Part of a small language model's weights: 82M tokens.
Each number is 500 + 50 x the weight over its row's rms, rounded and kept within 0 to 999. Layers, rows and columns count from 0. Numbers have three digits each. The size before them is the row's rms in percent of the matrix's.

# layer 8 attention key, 64x64, rms 0.246, rows 24-63, columns 0-63
087:487492552467607513475455568562500418545522409541464579401552480501455503531504532528455436548467457489480558474397515520446473488487504529478565508387547540505377489528512510399539448442538489
092:463540604543439500497480526512540561453503483515515498652579526550456581461472515470471559528528487485531579421422476502450486523468602497473505468465427517543439476437433537516567447561519403
114:470382504448492598523500590457520561465622507612508484542428429458519539531550419509511487469528500517525477482486409462539472484445565531549480514546470485501535507510408522533433467492554388
108:498520430549506515507554467506554636469558526455455526515578503626446466487449546455478507497476401478530501542477520476485437408571405513516470565459533446488410487477557508396474465513567522
109:497494423505533553496561464442522573444586588406508534522474503461404476532519458534486477486609481479464507533501401481514458467458525421492481563461624464453471500549530547469502493560576393
086:496423458529572529545496597540456420529522477527392469445545493490516490507439445380488472511404503434520518541486537481642468433603466453450565463555466504477453548515453519553499493499513484
102:466545563505587448566608459514563493480520461487545490493563549425419608456526534483581509445469537430524487469591445475487468378509404503514530443500469505469591443523449511530476521480550498
092:389505513482439502509518509493514479441489462501557473612563497433538492475477453550531571522649539420547486474513502509507573534495515467501422479534417513546584452395520451468411574541516470
102:505527464528487541511517464568491443431480549479495474410495478642477494528490571605513431439501561494493478484610572495624441563509492387550522437475500495534486427535527483466525463491566524
120:554465443349521501466500537523505461551446424496503488553542545629456500515495460459476555430487560496583465514586607478545472587475511470524537466451435531556513524534489444611504492467482489
102:396542568531456577497462469497526474479546526493549518508495498418569466580540462532501513616512532586461484562496486597415552429538454488416487578505457549395485473520408527474443475487484525
110:552489394486518435500545478525518440446475589552497462520459444653457479471508547632528483421408536481437475524480485460622470539495527449542517471479536447501508456512558502504535531534569522
104:461522530543507448507552515567552480465507592528453558493480446586442529486535522533471435362480481394518564481510529409586459545476571476547552424472415468532492448556584467501511520507561535
123:471529569429484573498499365514494451500504452484461478509407596447577447488580482437511549546493528541415502563529562541436533490427425517487489493471582632468491499515498493517540464431506537
121:436533467531469418518566552534523497476554533506461592525491476552465558476524454501471457363481474427553568503496500403525523511489581441512551420508424393571484483531566470524447584533552525
070:449470510558561404527587546570523469433533575510521582485523442502512586549513507545457443352446450468505543515467515443511547557509559446463520467511501412502455472514592461526551521454578528
194:460482474498517408476537534567548496502523531587454564475461447582397545477534503540462537344473462397545573483489533430493465550469547508538518477469531442579524515499582408491523557513504536
059:455516530563532444543516519510483474446477605456500562526555392498547523586527545566477371412504526554495518493493458471524554530542568484458520470560393431472472448563558517449481544533593516
080:534444538602485487559434601393431517495492433492468455614506541577488434564469517450389544504501541435499492579523521478535519502438493513489435547469466520504438566497500457448508579560453476
097:498539577577416479530522500404528611505551531571482503526522571450499443368494369468525538510565503483535520470473434511525586434477429493486483495425507507529498501513483570511412521561464522
093:559496477433593534543563523628555439421449517481427516483468518474497552504456591505515491499450500542471598526498543484490371447558565523458552455533523407480459443493487543486504462485602505
086:493546537471474494462469428535598534547565468521353484482541461619506457501479545367472457538544528494433496486534404585436484525485540430512521538455401479494505462527531516453552518469526487
091:525516534502407468541444510498532443557539501508591537375506538413537556617418524539462512431564470453477459506490482439529488431494566501573521517544474573453467457469457509531378448504518459
094:535574538543479476532460586463497488453489491510434573517450461440432520526430569530500482558446504489400454427509531531496596624534491422552456559473438379504514474472452531574486552463479524
089:455557507510539461539391577467396452510428427513466502517492428501523521512504558570432449472498463547542539499436495585432636556520477464535544475549444414496493508492532487568455563443549546
082:475543515521514516425442468562523483518448556532546552553538452500431457436512442528549394615508542526528543446496445508534506567518572481466482377423425507502524425515508534360506500499549520
102:534491422516528539523401501516546431570480481385530475598471530519446415468504585501428484463519499459523484535499507494656540512490531480548563493446580499471422571449513484558559476447447502
083:450484470499528468382504507477539474471544543538503417505508516488551460479551365442484531535501505534631513504459462479452437436469470554476396487528561529572565561544501481446537472569483615
083:452472497553533482580508599399389557487486504498561523526491426388489534585567546511471476450542477476443515496393553541483533513608466487465534551548510428513537440511461514541504531586525467
089:407505443547603508548493365493530483418523498529509525598357462503470392447510580464537478500506497495472471516472517559557525541452439445460500527518528548533514488518533432591513491532476557
089:496474547460463474497568467536483564533487455547487474512484514642516515498414490406533487487495415439525480474533453575524595561424481446476547551362506431533550458551524527507605517465471470
098:523538495483503492551462550499511469546573578511377459439528518597544420485474501484467517470486493490523528505489482478554488573477477396541509536422495519496459523470542470527670465376405507
092:441505615466433515523481463465562511472566494496475556411455511554515442649505542445508566408514527526475430491474461534435475467468486468519450600559579438518493434556481461432536538488537529
094:438491559441490507499505493471517484462519613458632505436491526502569556570513378515483511497482459549505468486478497479436460538515583565478534559468436467542534432551484485435354497583526494
101:502434624482489473506444632388525500522539555509580508441560508446566539527467421476433548521478548512528473475469498491468543504447518608509429534483506432472508543473532537420446592483493442
082:496527454490426507428583453545490478409561467521391498551485533625480516470446459482485485536488508523581502459577497562451451461473532447561532544399447521576564560482465464498489461532504612
103:530542448502533559548451526460595483508527490455413523367406434341491490427519543494525515525590504513598477486519488497466522497476465464493548401503489478460490527459524522570461534431558503
109:316509553522424525479533485492498574488553486518454512467535491490555521531578467444491482563553461509514470470489442512380510423488501482537564472513432475565549461657536481459458506483476485
089:576516486407441515492480521535512531534456541560593476548622513529466497534582447531587518447490429520458432472487532418435436567587432523424473485480526593488494506574505536543501463557455527
076:462447613577483454539528551439532587520581492477476468487518558621472439555489471470494580500481521473465473512506462493433379534465442529559457595513503401483501495499547438497553485553424523
# layer 8 attention query, 64x64, rms 0.241, rows 25-63, columns 0-63
094:538483425398526496533558541554461533492466504536419468428585447500525507356497455486503583498472594462480428463431472438536471520413574501585526549476537565487526559485578509482490523527543504
117:433582559487532420472544441538440458537410440494522527461605560535473461469578529575477499459565579469475505523488436465440428476482514522445503486441532563580539523576596515441540527543529447
111:540411583528447542486502530563493420535493521515543575560570470551491457598459488417495510556464488455527540470496482533402593502462474427538513441405421567465394506485541521539487504461430514
110:429543567621428546464535504520477411500457490430535573537509497476476575470525511496481535493520513360478547495467503542501435495472435461534440498381420520467462457472599497525460541551516578
087:524476555470575520516557526470416525443601460464596537545557520475452497564534469441534445472539517567430452574387474550479436532566519419514513501512540531411451510541497502428482497500382498
109:550452513457465516497605500569501573524519401529519556457455539497422527559477469549502451496524462516491588446471492447461524541477553513569569589456525413485493459586513497375514535495390558
099:468471545416549516454531430549551521454501482450426501536404465565528491374584467506503448505449499483420493472446522433520574472460491525505495492562544484613502548555496490491532539598624495
107:487531499500530488503572471496469577463468378528510515485544468463504536476445545412497590543445382476578516459514495394450580492465546541541436480504462480585511611489473506539498537549401447
109:526530450527527442597505491536521538497390422525566444511516405492503574560449581500539441584497452459523533510439430417535496461484514609491520546509485533484441507491374537464479486509424446
096:474521509454468488500489481393611493543516617456427499561403558501540464467584450600520406445494536549496502505488466558538469543516511487550543420491533503497494429547589547516505498519546603
109:517433529420514507504522515483412582411462493526423506591545580500501502450503460432442587437543484480543539515582597500419459583508489513553504511475482481586519455593488395508494521522541457
112:540447483475498519454565590517387497456506393475484526540518539453478525459486528408451654435509494492553525525557598495394488539486458565530542539462536537535525545464466424454545515519477458
127:498490551558550543597468450589431643513419498519487405528520460563560559501422513423523468545509464507490494500464425472512502532439505454463409537519473523492591518517414530525408536505519525
077:530483514434491525400498539405513387458586526466483576524477572398458522499582466475507589490491526539488456499592507529458460507527450513548527420437544501515457473475555516457625438504462542
102:534527581474473487468546590525467506491509393522416511534486531532406518437440562459400598478583507505540514495539561430444463525469479571619505477455453486551497537497452413451461523487459454
066:615526466441497503559442512457576539493470481498446561521522505517443566587488467443582496488514460536507471470562428521523451500445598547544533442420443503584534485418565488457400447445456549
152:513475526523513462495536590560478521484563394549472520521498517546437503465466511471404610407493493434609550537516588448447447549505542539599517503490521476576532553471479378522523522462486472
086:431523498606582533406518494552449407383473494557568507492510500467537456482469512531485502486392472543489449478438524509555553459519474436590486568493575505494575556575408459498461501532527459
098:457480439432511479479389521529546428461451505493478504512501448535473545571662476504490570505457514501468530487514472497488557482552479571535516575431514470543377476543467524391521461590444447
091:493532533463462512526547560403448576521512475472434463439487554501482537445579464504528492478591576565425460560489521468422516578500546454442490528456533484423595475507562494500524523336498490
084:556507497423372472500482578519507429511521508466538492401412558473519556436475581545485434481493515446549600440504557479482469530456569466542485476388608520501490412551460508492540475492490505
095:417531500562476482424526472398602560510527495431567606433520551442445476500558506480505566477461525497495502507490491525464485473401445533393502515593494494475516522412536496404561527556476562
097:543508485521439494481484513374607483495490530513589463493539505456523437519485461517477534447499470457499438530485597456593429577484511593564581514470508601501396450571520472437497455494557467
089:476416541560449483498595471484468489590528642495495405467505480442587453575453543514413569476504495501416464506469451543605494524526542480542480471466463491579465542495449446533519480461553553
098:561485456348435399480481510421513502517564482473547447509457493490536535620486502465546461513518518496555564492472548509501497503506485563475529511441612496515406463473594486614531475443486442
106:514578484559391537520466578515441509500517445508526490418454597465549443497407433426512548489450476532528509534490551585476498466479455501528391502556535525410494517483392503577499473589459505
087:518519478393536475545474517520510537540561430590447524593495468571513480519571519470518407553558428507510479454545423485432548474567559487566475426493532439552557564504554527516427475523383527
086:469428509612510443461532485510448467552483566532469504567513408500531459508522444553454521409493514508381481545528502509648461551537490462503518482655447476527474508543471490506498566445518546
088:557511455577589485522432598565508468588486438459539471446487429546575555455399495444551507427501469440511441521541485471524504583488523458576463447515502402559501485501463525501483456547398525
088:554486531453458547441422532511493386475390624493457507478522569572475592513426548547496500531499490535516560441530529499511427530485436528543477522477398556572437459564449480539473543460522456
098:510524539475380512439466532492377484543415391479439499522520589446454486471480617490522522520524445516536482467532493560542546474515539494577539521493545653515545511510432508471521498529547441
098:467593473618513513546476565500531538481488494518497563541481475421454505375541500514505516437507476473559499475469482458605454556479541438557492441499428382565635446519515516487471458516456521
102:462525474564510395499450440392548581528524517499515536505483513431459529494483532567562550498547535496540463476616472463483549468491414504446589415486505412482448514517617487589481577503499533
096:365497424560538509515496410409569478373445496554515488559471474478438486572565568569490522568509467538461543497472531494525531428524486489570551455450513570479510572578499472532491506563532456
084:570541536399472521499482497568543533496542484513474490467526603569555478406574444476548432491570560476523469406536489467397468560506493565504515445437548478519423488454571489493434427578464552
095:464518463484473512533574454520556446493475395504546454437549468527501485444533507460390648538467518474448517516495450527483417506498615528598503497454487522416442471463428530527606513488459501
104:508466508452463493490549497524495425534601568503534568511442441469446538475543441586523519514579577401535530416554400482485469487548470433576519479493430473599443447475521491490578539541439548
092:562465538499503515522447472479521581587498534527527575494628481390462496462438497465521487516474454502523477501576479457576527428552536560360502576502500531546471469475524542480399555456492408
076:402599458525543517575517503573461491451444474526514617550478461489409453477446511583507455462409509511517462483545458498531590489495542493588562513479448524507575483582472498476432483585549438
# layer 8 attention value, 64x64, rms 0.177, rows 0-63, columns 0-63
113:563523452495610450583532499518490505450544509465457480534453557516470539418411575514525449529426469499519507481578549523469483510495439432503476589494476412483460530485452522526583554550427354
100:557467479528585492532586548493441527499419437488559452503440528406480552503466510438524487539514452564528472498482514427569551563472616475458409538477469498513526480495397506624559533428524537
107:462502503563468379486496469558449459518461467512524447504469473512549520318484566491518501521538468544482470479573589489473612493516546507462548530510530496451413517520511477589374553476520476
110:411544574411510526551433533503395509515475406558541451541500499485475497419385469569555457486564488518518556532495549489468538451522479585517424545500632458457492457465523509528525495533454566
107:495459546462529453567510501489596479439476535485507558447628565393519517452451529459436466498492509528383493539447526517580620528479576492512560550536546424432463506428508490559502489483464484
111:521583526500595462534503483490607565520421483463563452516458464506503448410505535521533526513425456512514500515562450507472456519514480553512344519541417496576550518538494489403456541405548555
108:552394542466420548573532401461545464526447503509539545447496476528480463619515413646467511500467481530488478522465529460577534509514450468521537498449512502476515512556493488563544632519571489
109:515498479568483474575508511468507589496538483574355463413504520444524512505493524481435486517538463521549444516465477489581526474556434527515480566545571497520652504453530464558406479472600473
099:514457547503545479453564405527425472559491487501525503499476483506478481475423507477427507453511566525570464431555556499426478506607452446526641403455571530495453582510506484519586578539537471
101:534613539514433504533564467496514576490441506553574497552412403533533453534347480497522474456494581461516525528553493486450486477523467456541481409438484488528454462585483518481536600549465542
103:529617438463469553462454475483585520532559473440432422500474504547482459497579456609481510495506403529517520528584527525555503475518490509520461507406550516460487435465565467606436544504597546
089:511543519476354525543517589447556481461462599524500501445483443592514502574563511566447473463508536555428523591445480538525509447466482454437474408499539436459588496497527502535470535484459582
106:508591430482479477368527532502384420451463560527462532452538508521574465418516480509430509507471485490618547484488508475471479563470521444487489509565530501494557410498535494386513489438480593
105:513533490548457556554444506511532434481513526553442497415386443557444529475442509436489500501472483484490477547515522510513465445579447467453578486529598527500588499523490534518390495619603413
103:528476485602500446503426451529601508533528511453503498565489554518436440527542534450534511512502591461556421515611460444392442473472524580522494524487393555594507515505472518447534483521565564
098:439573624386485507578489441416492543502567582582594511496444411481486533447516494565517434499559547558479459551466477537562475502456498535497425498506515540533573527438496468557463512444504509
113:455519414382419526569524446471415521547527567515526495596575455541523516485475399520440536488613570510570535474505458464475452517496518440501504547437525576530484538503455495579559489424500512
113:492481445537494456548396581489506524514610551479425417566389534521456515506612533481470500531455445493529479553518497538462399471505558488490544530505500539567462442539447505507517510561499361
134:472499532392397521487502476485370530427418547503586554564517533473518481504367436617468498483562573478515510515516567456499464523503511489518486489480588462505495455494537502587565506474476552
115:459489476478458510442510516500527503391414520460494560542485507512489422479433559514492499523618545461566486529413455518466474525446480542444473435506493423463585425453554504479475504582520663
095:495577460504563446497511431584540429360531568419490529532520501464486445530590587533501463476413517515446450462571497527494469554433482555493479436548502427432480525479551508553546507547572556
108:516466528402453449643493525480602492534542480483453513579543557506478563471523491541478471478463483541443494549513438528502459535441528493483512368441561475452433490505467525477631482455417548
097:453519442542472534606483518499530506403531472500510464480508493504479527558524506504537482534430483535457498556453448433598499486450489583418436546593471460434678430484516526530494446463466562
109:528532481494489409528543496451489475422460531447556437551613467534508468506479603443464511529531496524538500542468513475406557518497506466490434512464435524419590497491509477469495568494559686
114:485489503445491594512499398517518344571535510498462614396557540500504475406464439534487474490520582490512538507492498451459556547421499450490567554537529454539422469528517507466543496439439488
101:444519415485614491495498501494488595434508393490408465544503574534466544401485519410516501525552445497530504463560469542528492507539443530534558552516467531502558546459456502401450406564475433
101:507521560578464443559574494566395479487455530518423491449605504490604485520516544454559507478399449469498528478514486504496550487526520601518363521522445382440485486474471517545498503508523552
116:522484519450505538498455474477507451447530593472549566407417490488484484555562490538489513513493538493486503541532508525574490481481541427475463629555431454529520506501519480556303524401537534
104:519559393538517453452617498509475469406520560481460419485576498579494485540570454530504545505533472535541481531545487469470480464543533481447460520340547584419547458492538480479478501575517557
113:562497425582476585383522544474553571603447435488520487491441581484538510527503466476498536490498500484468476478615522475533562512483499496543525460482350491604524471529526491450512493408489444
121:555548473470435529426648541514415520518379499510566479497533474572576518523483506470545527505517472505495566505528501487425479495473523513511413355405471583486443502515509501464544484490449564
092:532483468530443463472483448474533615488472465557471466424467447479510454598522439551491526531480460521418462480417510493551553515637567468498536462447512584481513547536544448573568541543600554
098:507384466453544510527539538517515556544564498482508452664502485601460509542521435525492489537549465535487489464438497484510472537512519462427489366434485487607581514483500505481516488587426460
099:529569470470470474480480535526537574565561522527535466491443549494500476347471383542495449534418490510489451524424497469581539513427553553481486534445519531486614438448541509526445504421580483
093:501571653523487516455456488496517503386511484475482534466558509533541588539482460511513414472484426495565491476539509514511539529505573420396383459591491419517521477500494528485520459442414525
088:528530443516495462476484433455474449478486491471445582486565445520431520701490532463539487480566571557527515481544530499495469444556492504419485530555570567505500584452449446525481398522482545
111:499457464431477430499506513556523436517553468410498494675395508512545485549552436539493408515430437497423493500499465514503484542552558510458586415402502494552513466522486506495555504536546461
094:441589573483531566549486497489586566518483552510496558551670470428409468507542493573490559513493538480466486473497423503509407480439451497490440567531503496454517455440567502446560485514431513
077:567488588542441470468525526524551432496496528556601463461516487499561402472544379558484482551366537478450473512504485484584525515437571468560513547435458523444508534488577489462555499509587510
067:505512468489588513503595517556372458450450519438558507447479566560598485550490471495456399486451481467441569479467505506550526498528493442425569540486596406448446564489473481512530564460530536
117:480429473424453441341557456482482423603594431491547535516491457496492493520524532546542518496490509473440532487515510519442478485580486493517484496462602530545480452545487457507655438506498454
094:408568553521540560541477492556448494500452526508506514517658520479513508555515432474512470495447499492556532469459519453487495532474523439423502496635506378447414472517540527386464454475477449
070:569480474463474511533462522444482458482492622459494420583470527564494510589595470533474460521438483426552461484522472535556521526389585475508557479408428450444430462485524512578526513555436525
109:521407415441429539502487527519413466531511364546501458532497489536550539502474469499491541520498424534463496515512500449454549490539547481529551307539534546525531510575462475488523468563500406
094:618463511462449455491455521513491511511532436493514434478559517459547494536451476521503511504411436495423484522514491491572511524553386511580476468515626484406484558465558475433631499532583482
106:399480468524551528465493515526557489496431600502555619573544460419490520485451630446507469469511503534535536473509443530434548526466481571531426542578508470525522499493483500428491449416417572
097:450586524570456515463432479438501507462459491532419538388520441474452522558552527479537539475525592539515535541623557507505507428516466410518465535552394531468442502587493487401500512450499485
081:502383383423525512535508429511542493485492517503544433628445392503501532441555540493526464535471467514462519530537469552548596507558509547523477412496520566478628506505495487561522516563502471
090:580522495457568482549525447489441517417447485420479464502486546479584499656567470488439465505476471494507535466377594499519507457561587527424553526585531508519500504570469484490524552517458548
103:530514556509530527511565521480467389338495428471495536488541427487496484542487628480488549462572522501421531521465541527439512457600425534428527545583545527500506580510496490484469457535533553
076:531551447471444601476456501545557473371524407495499484555515489490513436524533475438516520500567505499465492486450538499529447491565515496411484502562474513631491486499591513430641498585469518
092:531544510455536483544496531489480510482530386450469501437484567486498579555424527488566517489554477486595492514631562539476581510515373473440504450552558461442460564519460463561427504478450434
075:494507529442504553483596556502504508539512445484560535549495464437535486419424472460493472484522514495440515496443391510551530519530475477435589524528430620482469500529473487583446566329523502
094:621594493541450569509506500542396676413480552522527516460513469484519474480451549406514576472554537453463527485483516464516523469450402517524489498602481495484554536484482516473525500503489565
090:497536652577494536484476477548517471512486497562516582506625411537467497523512423568519442491468480552467481489524421507527500528489563492434432561498452446533515462394508534481560456459461603
089:497512396518455512494488508427640375521550491471431502562450493558455558520570428559544455501495507525481490510507417518494519561496634424474493538446485534493511429523495518555451470432494440
084:450521437409512606528569591485522404463476487517480490469415504466455470476477581439525570544509556434417471532455476549501548504503497546486547514491500483478463538565551477468340492481434569
100:519571508531531444439515558424594540510483509460457449458376529453532514494523481542494473506514515469480523531564506523583582486534563417463442558419481569476438500571436496474414605435493563
100:447639608515427452522460497498547500369501547452421599576512505490517520511486535517444497445507511498384516509462529507457464472541489536426486500585427505492568472526497528459514416495518565
105:592496492571495509583408515472604399454519491458535454491389472499514519588553448580498481508491527526439493521445470518521490564445557519472506536475492546421502474498382507585391528510503473
098:482523544472461482447604443585528455495512469521617563485453510578501425453506389604473432521484560494432504501499477466522469502485540561535409513418517543476487483432501494610530434496562505
085:549564546551461600511539476503500510484561481524424520470403495482484550470426474426521435460561614471523503496536501490509549524494477529467407522641414408487513473459510538533426526403489489
080:541528544524597522567508469536559546425503552504503484547377473505478422535490553461518487479572623449490485509484593472454472495468383485530419476521459370501532522473506537490490593532508538
075:497503466594562524485534507611488484517517508492468516572438382570466501495551519437553448498532549509441580493470479534509474521618491449374557501539472425552473454451461556470594545471539495
# layer 8 attention output (transposed), 64x64, rms 0.165, rows 0-63, columns 0-63
108:412557569473489516472522554491413494475460362505449557562444457540422525432534500520531469510401454595517483490461557517551546589418477555528545491485493551507568531575492491468443562467500450
104:430530563475478431477566555525441486500496523494460490438565429504516477418560490457594429578584417484507508488487479468511612512428468587378523464553441522517508538520425477572507532540535498
100:437521581544511469516455540550392543450401476498516528515553523494457484581458622567524533431569416479519448446478532470438521467538496427516573401527510515482449513508424400472488547503525492
114:452562566462509561462435564509455535467437442450524443435476500537571575503519487582486430567518482457588453501444567580451443487533528425515529496492464535457421530535452585535523442461462608
104:557490529500478508577485451472545499481471503531526515474574479515545400497567455515529465422531492615466473477467561487547498541431509481441529539462433578476513449540521358424505516444563641
098:443570547508538508538561513474517481498467522509461505521477488522551542511455511602521589542437436407403461452493375493477520498471471579526451548543521488516500533531361440555461423590449518
114:495486476594550495515575536449432459472535581476470464446450462475593468435505425542515526465465487542447530587546545492529547567550462462540557530573475472367515598511518468442460589453495466
101:453433480501473560495554459467514587513543568493552520511563369490566487549436459395516521551476443425533493534502496443472487432571510452532572447522508587501538574563457403458524468554539452
111:437463488562431430406512571475406508459528533569553521519441544427453547497466485494408488380534557464471429542490611456536503473571569501511545516479544483465511531518583460467495586530522498
108:406541512562531482494493423510432484445520480508523435551442531528461511518464466575458510536471542442566476561445472548564518490461602530538525574451497405412470580454465593540380551526480510
102:494470449533551529512435517465535456511529497508457562514499515530514520509518541544513584603455498507518482588514467538444381486587445572496521475562414578501393544516420356480477522432498479
100:518583452514548569554464411512523509500565463559546462519495507511591400555513429527602521524460567524489543606514483528527488451478489486486416504484493499414486556449448389446569445421512510
110:473555519473505477536473520529427487504476578535526586452574460477472484530552548446510540569429597498533472569441524549559393473462486480448459495527590402532532470567456459532489360526517445
102:529530425494550573435499523588434499530551491479535471588482470494507541520447444487556478394480433442607584614438456442552466491505527464589510422462529507525490559463496442424548488507526512
107:448445441493481464449546538457585518529522500487496492586567535530517540517410520516435549513569404504454543457440355531476530448528461539492454515493519450523496438444608574533391545544517505
095:390576504555517584502549427531590515582499468512422532453487459457585456536491448556442538496484500434518443541493523505435581438510491483484453517452533522393475523440517451525607500525470588
107:449424530572420461414509476535472499532562520486387530408510484546502523577549458484473434556555565506525347535481526517506549500541544521552444504513583442492468536492592525487549515472482423
108:499532434450434530473496486528487426602558382448485524571560462560496503535413531511531498517474505531529590537511494556522475549464364507522501422562517531575404423508489448506533546500517424
131:460548478552468472413447532550500501487521562476505465412482482472497423471563428537424464584532535556578417487432589619518456483492554463458500527537541450435484497522499624464451539460515552
126:449546504464586427480491473560587576429582543512495474508503476513491512499488521484482550601533512563523557457487487533555407425505490501419378548486484500491494504439486595468446391437531577
100:507568427543520529530497513486554488478443484593457571553488449503444513418546560491446623559524441583435544405491506537543492473484479507454351532418498557513532518487520520447438564502495482
114:503553426471463533538491473455531506464477392510408439539600551544550451508553405551583488534548501556432518520511534535539514583445484591475442532438482566449445455553554438485560496439458515
110:545537517421526564575535489549536547519474523518429457511538427527610459482538474485573470624478356502555563520499424552531525515464428476505393458477472571443547508483456513500504435502508486
116:459570579526487462525560498540452575422491535516520480473536455558543470522442534534540536557500528550492450526448410497502496432510449552455360585528471520471545513511504350519438455428564476
112:476440524501570532517478524440489482532450547481477538468539537447484544567641479496495423388469496545446461592485546556588468551430528478491504496483570386445494494508620484476469498427514539
095:534434594402449402482490516537558580507494469489452505552484522587398553459473520414481511504444460440485494414443519469429500508563559564531511454468535563603509506523537572477556427521496502
102:513544542546527557550431499478454512454420510505525546471588406540494539503470518527572469605508495469511531395565528509489483473474474399537538518465419485532629526507434525515395514538404462
111:521500500558571523487531428518653464579536563476559539483443453445523434496506530547560536415420506556526504584469445509501503502439410475496456490552520434493544552442480365478533542508482496
111:493520523519452485503452563526492553502562511533492498493565499537489483505505552458449531667437471568533511611456448450519464453573462477487452526555549537521489508463484339558458525411474428
111:535415484447529447543494478468536468543528580493536506571501593470408429501507463465469468493472482421404464465507419545473555465543525614449620440543465457535490486529474605521443511547540482
120:557597518500505482550383522546397508428535481494490447453537576527387466550549485489533494613522554429472442508504493480475514420494575525455496595569484435512524530473494540578493458511427480
091:521431424519466453520587538499420471471533559492534490451500464499555483416436526428519559493520555518508406542588443455489464474601542505532556522546513539440486466477408432481550639554492515
096:446446524530578503588506448500578501419463484593496413533486494526591479518535490476462414416478456492496501548527510470455533457509572451533515450535463369573511475426523554506387514547560493
097:538518544474507539444534475589433491483542542508533455437411488511420524444470460511502633492496538478524455548549513486547482400493495464457435467468477454515604650435480532542449547432548501
097:492364427487493550528428431526509544470453520471533514574453483516545533464504517440482459502545486569505538427485524558480515513519441594468415483481490513551490604575487497527446574440651480
097:418532398532460540601449515450523474561490492470508520545527546433498450500465487516573443570475563519472463467543519545437462581518473415537653496506493538511426415566496462545485490554522573
110:449529546531576528528543427478499500545528471543558456515458530483561536501541490475355533483450539494533577534415463445399480412544542483528391490487526386520522514505529542466412426536537534
087:530510529575425440547546545541452516399460517484518550475484435473450501513418604511602517418527417505460456460504442483479550544438521512508530533542421518441551507535478425600472540572543429
075:443559574480449502409561497509516518554452477491522492447445488498447465461475514444427599503510586500569530508477492454491461522447435544524407543408506490529605629460487564520557437504454569
066:534514410475464509489482429491574519566501417537511407471484570515519498452513505511421559608461559538515604534445479505473439443519522572529445518487551545523472422486575540546514393409559483
122:417574529574482388506508516456494487586574448465542482550493431482547460542528460549500488577446519483520466458488438468446548498562471389583479575491561421517530438595474492497552488568450535
085:475442400549452494467407483515447476440441509522507565498542525541544479473458528462463518500552486509424577452485508505511466554513560597488428533488470581495510593521534543591443453483654436
063:498497529490571590502531422599554476421466465487517443433517507502526529551459606428520508385487484551531538459416538487512452479421566507438428525462572483540592500525583505481430471497523449
110:448445516509569427478469494512536425544556531513489466577534488530595540552525393472475477453462492435454540530530495536542466500574468477573465467491463435595477535400531615455479411552427527
089:596563444497431498441481543501549441528553428460554485487427528517499508555574518452515564468498562438575463479420429525494488519496437590579449543504449465553476544395524549513522424533416547
101:488476468567545501523426455414477554516446552522472560515560428429516493509468476491570495578473480443588503468484494482519547502518477439507585537499447513455401528596468371576500621531484464
099:470448521491387430472441559450502542542463512476518624496544626483474488539424554495522460469505540567466494453524548547512488579532415526521515505498479550431481423591431441478605501490536503
075:486437566522586505514488435502571498512535482553543431548510524462459462586512477532475492386471576440648533591459484490459509492562479469549495528499485427508528398486464489535404421492451465
087:498488476441532505496467407541563504553495459473543492542485557462443522499549462494441471627505480567505536488481518485472456452531534649480499463498561583521444427518533540520430339467561523
110:504502447560423502524519543407507512548476501402465491530492532481505430503553446544458482565488493552519530627518495507424497531510464560558611496536532573489386373546488445498572451524460513
060:493526486546418435516473527538483531477462520459493495578460521555516496600511497438524420521571411519595503580492462428436507497532459574501540469537517456475418446511454656465460495490532599
099:549465368427454533542427550501572399473599459443486556522497612568592531534484487486493461493501520469498462459488517601468541507493493529528484454561534538482452434495584394514539490479526503
064:564490590468489502465470541421487524557510486503440422479475493514461608434445464490457535574480424466478552667467447489528498439545455469529511451529564519496582497501423472549533467486588435
093:603470465480421460483486517519498486472442453471411536466484494485507542477456512534643484468551415593509496509581457552581495519500493553501591500551451575465394521446504581478537537459479423
092:476413482542508544534512493462436583416410519489497462517433439486424516392441581466502531466544509475488535530507499497489497538522427441489506543482456476590528609608474552565470559533603508
090:438485544606560522522503427585495492486545580512516422521503483506522514545455570500482503543478588464449508525418529475455486491509510362456426445494522433514610551575431439522454487498589495
080:507558554529494478466483512508508482493479566421467455420514549495476428571446483530425504621465494490543530640492526487458528517433523452499545516556573544476512426408528411468584478513399551
098:515477588451487510444471459464558568572481515494545517459429609473447546516470558528426485540449574588520484508418552527502526456475493566461392481503572499468493469505451441513576434407546583
102:491471511562448527494529492457458543516448550417567545522447542417509512468535438506501565517515523637446523521515462488444464481526431631501495504522461542396418558570484421461485567497584459
098:499504500504565620469490462571530492513543496463451531460442571560375524451467558515465491483489611475501464608421584490500442545462487540475490392494519501493477576521528551486514386527540472
100:443596549520482506523559478509436509543499479520559454482445416483495455412519441570424568491488544465487503503552422442482476562511410384533513510442545458466567587528582545538544564480472577
081:571426483476469524504481521499447439411503481499450476520522519502518496512454549596495481563593459489458540521507508517550530561492464450418561476582526542449487627543462484463529611387603452
081:556464500450439493535533513469518496419457423546489554454489560530556432501525604608476403429561486525556464547499498433493521511455534546518556488573491568412399504470554453449534552439522443
081:524465468565507442484509504424482553492454461554492422500471572519510493468485592564417470517510509496537577636448482466447502479557549442501498538523514448503483404594471600474466439476612436
# layer 8 MLP up, 256x64, rms 0.247, rows 0-3, columns 0-63
035:510525514540576412526528569522470435485510495544518493496506456556449550460529456510477565443505464442475581519514547448448440584520492594460474487472481499484445485474548329502605590417466513
098:399529604483483529453548425476510550496497585503491506617473530552489490514503558465460563432455429535466497496547497483509463577441568477454559471560551421533431519418568452483435574442492555
133:430505505436475473418492603457521542510521481575514539517513576418462529445473527516471592469482524504496594543570543446457453499449565659419498582504486532480423500527505480463469484503575456
125:513516554461472453429493566595515568459531477525477454591451478473438504434554496460462534532456508416484584559512560477543474532586497580473467477451455432447506569495548474398579432438438463
# layer 8 MLP down (transposed), 256x64, rms 0.253, rows 0-2, columns 0-63
024:467474522479522432494561517505516434350430601478576547502474465463549479501542479566641456512481514497462476414463503468493482488543479552476444472428424498532553503550541603501485562516566545
090:550577589492560485453360489526509531552471427484605453521399537572551514514504559520502456536553482443487453411473477532476437531498517504537505453517515496487422404599476507546523414466498490
135:508553571508607496509483496481565480493490453519542510442488468476674468514469480472551529474423511447493464558531456445500543387513498473490588631476481523449404463536502596505459505504505471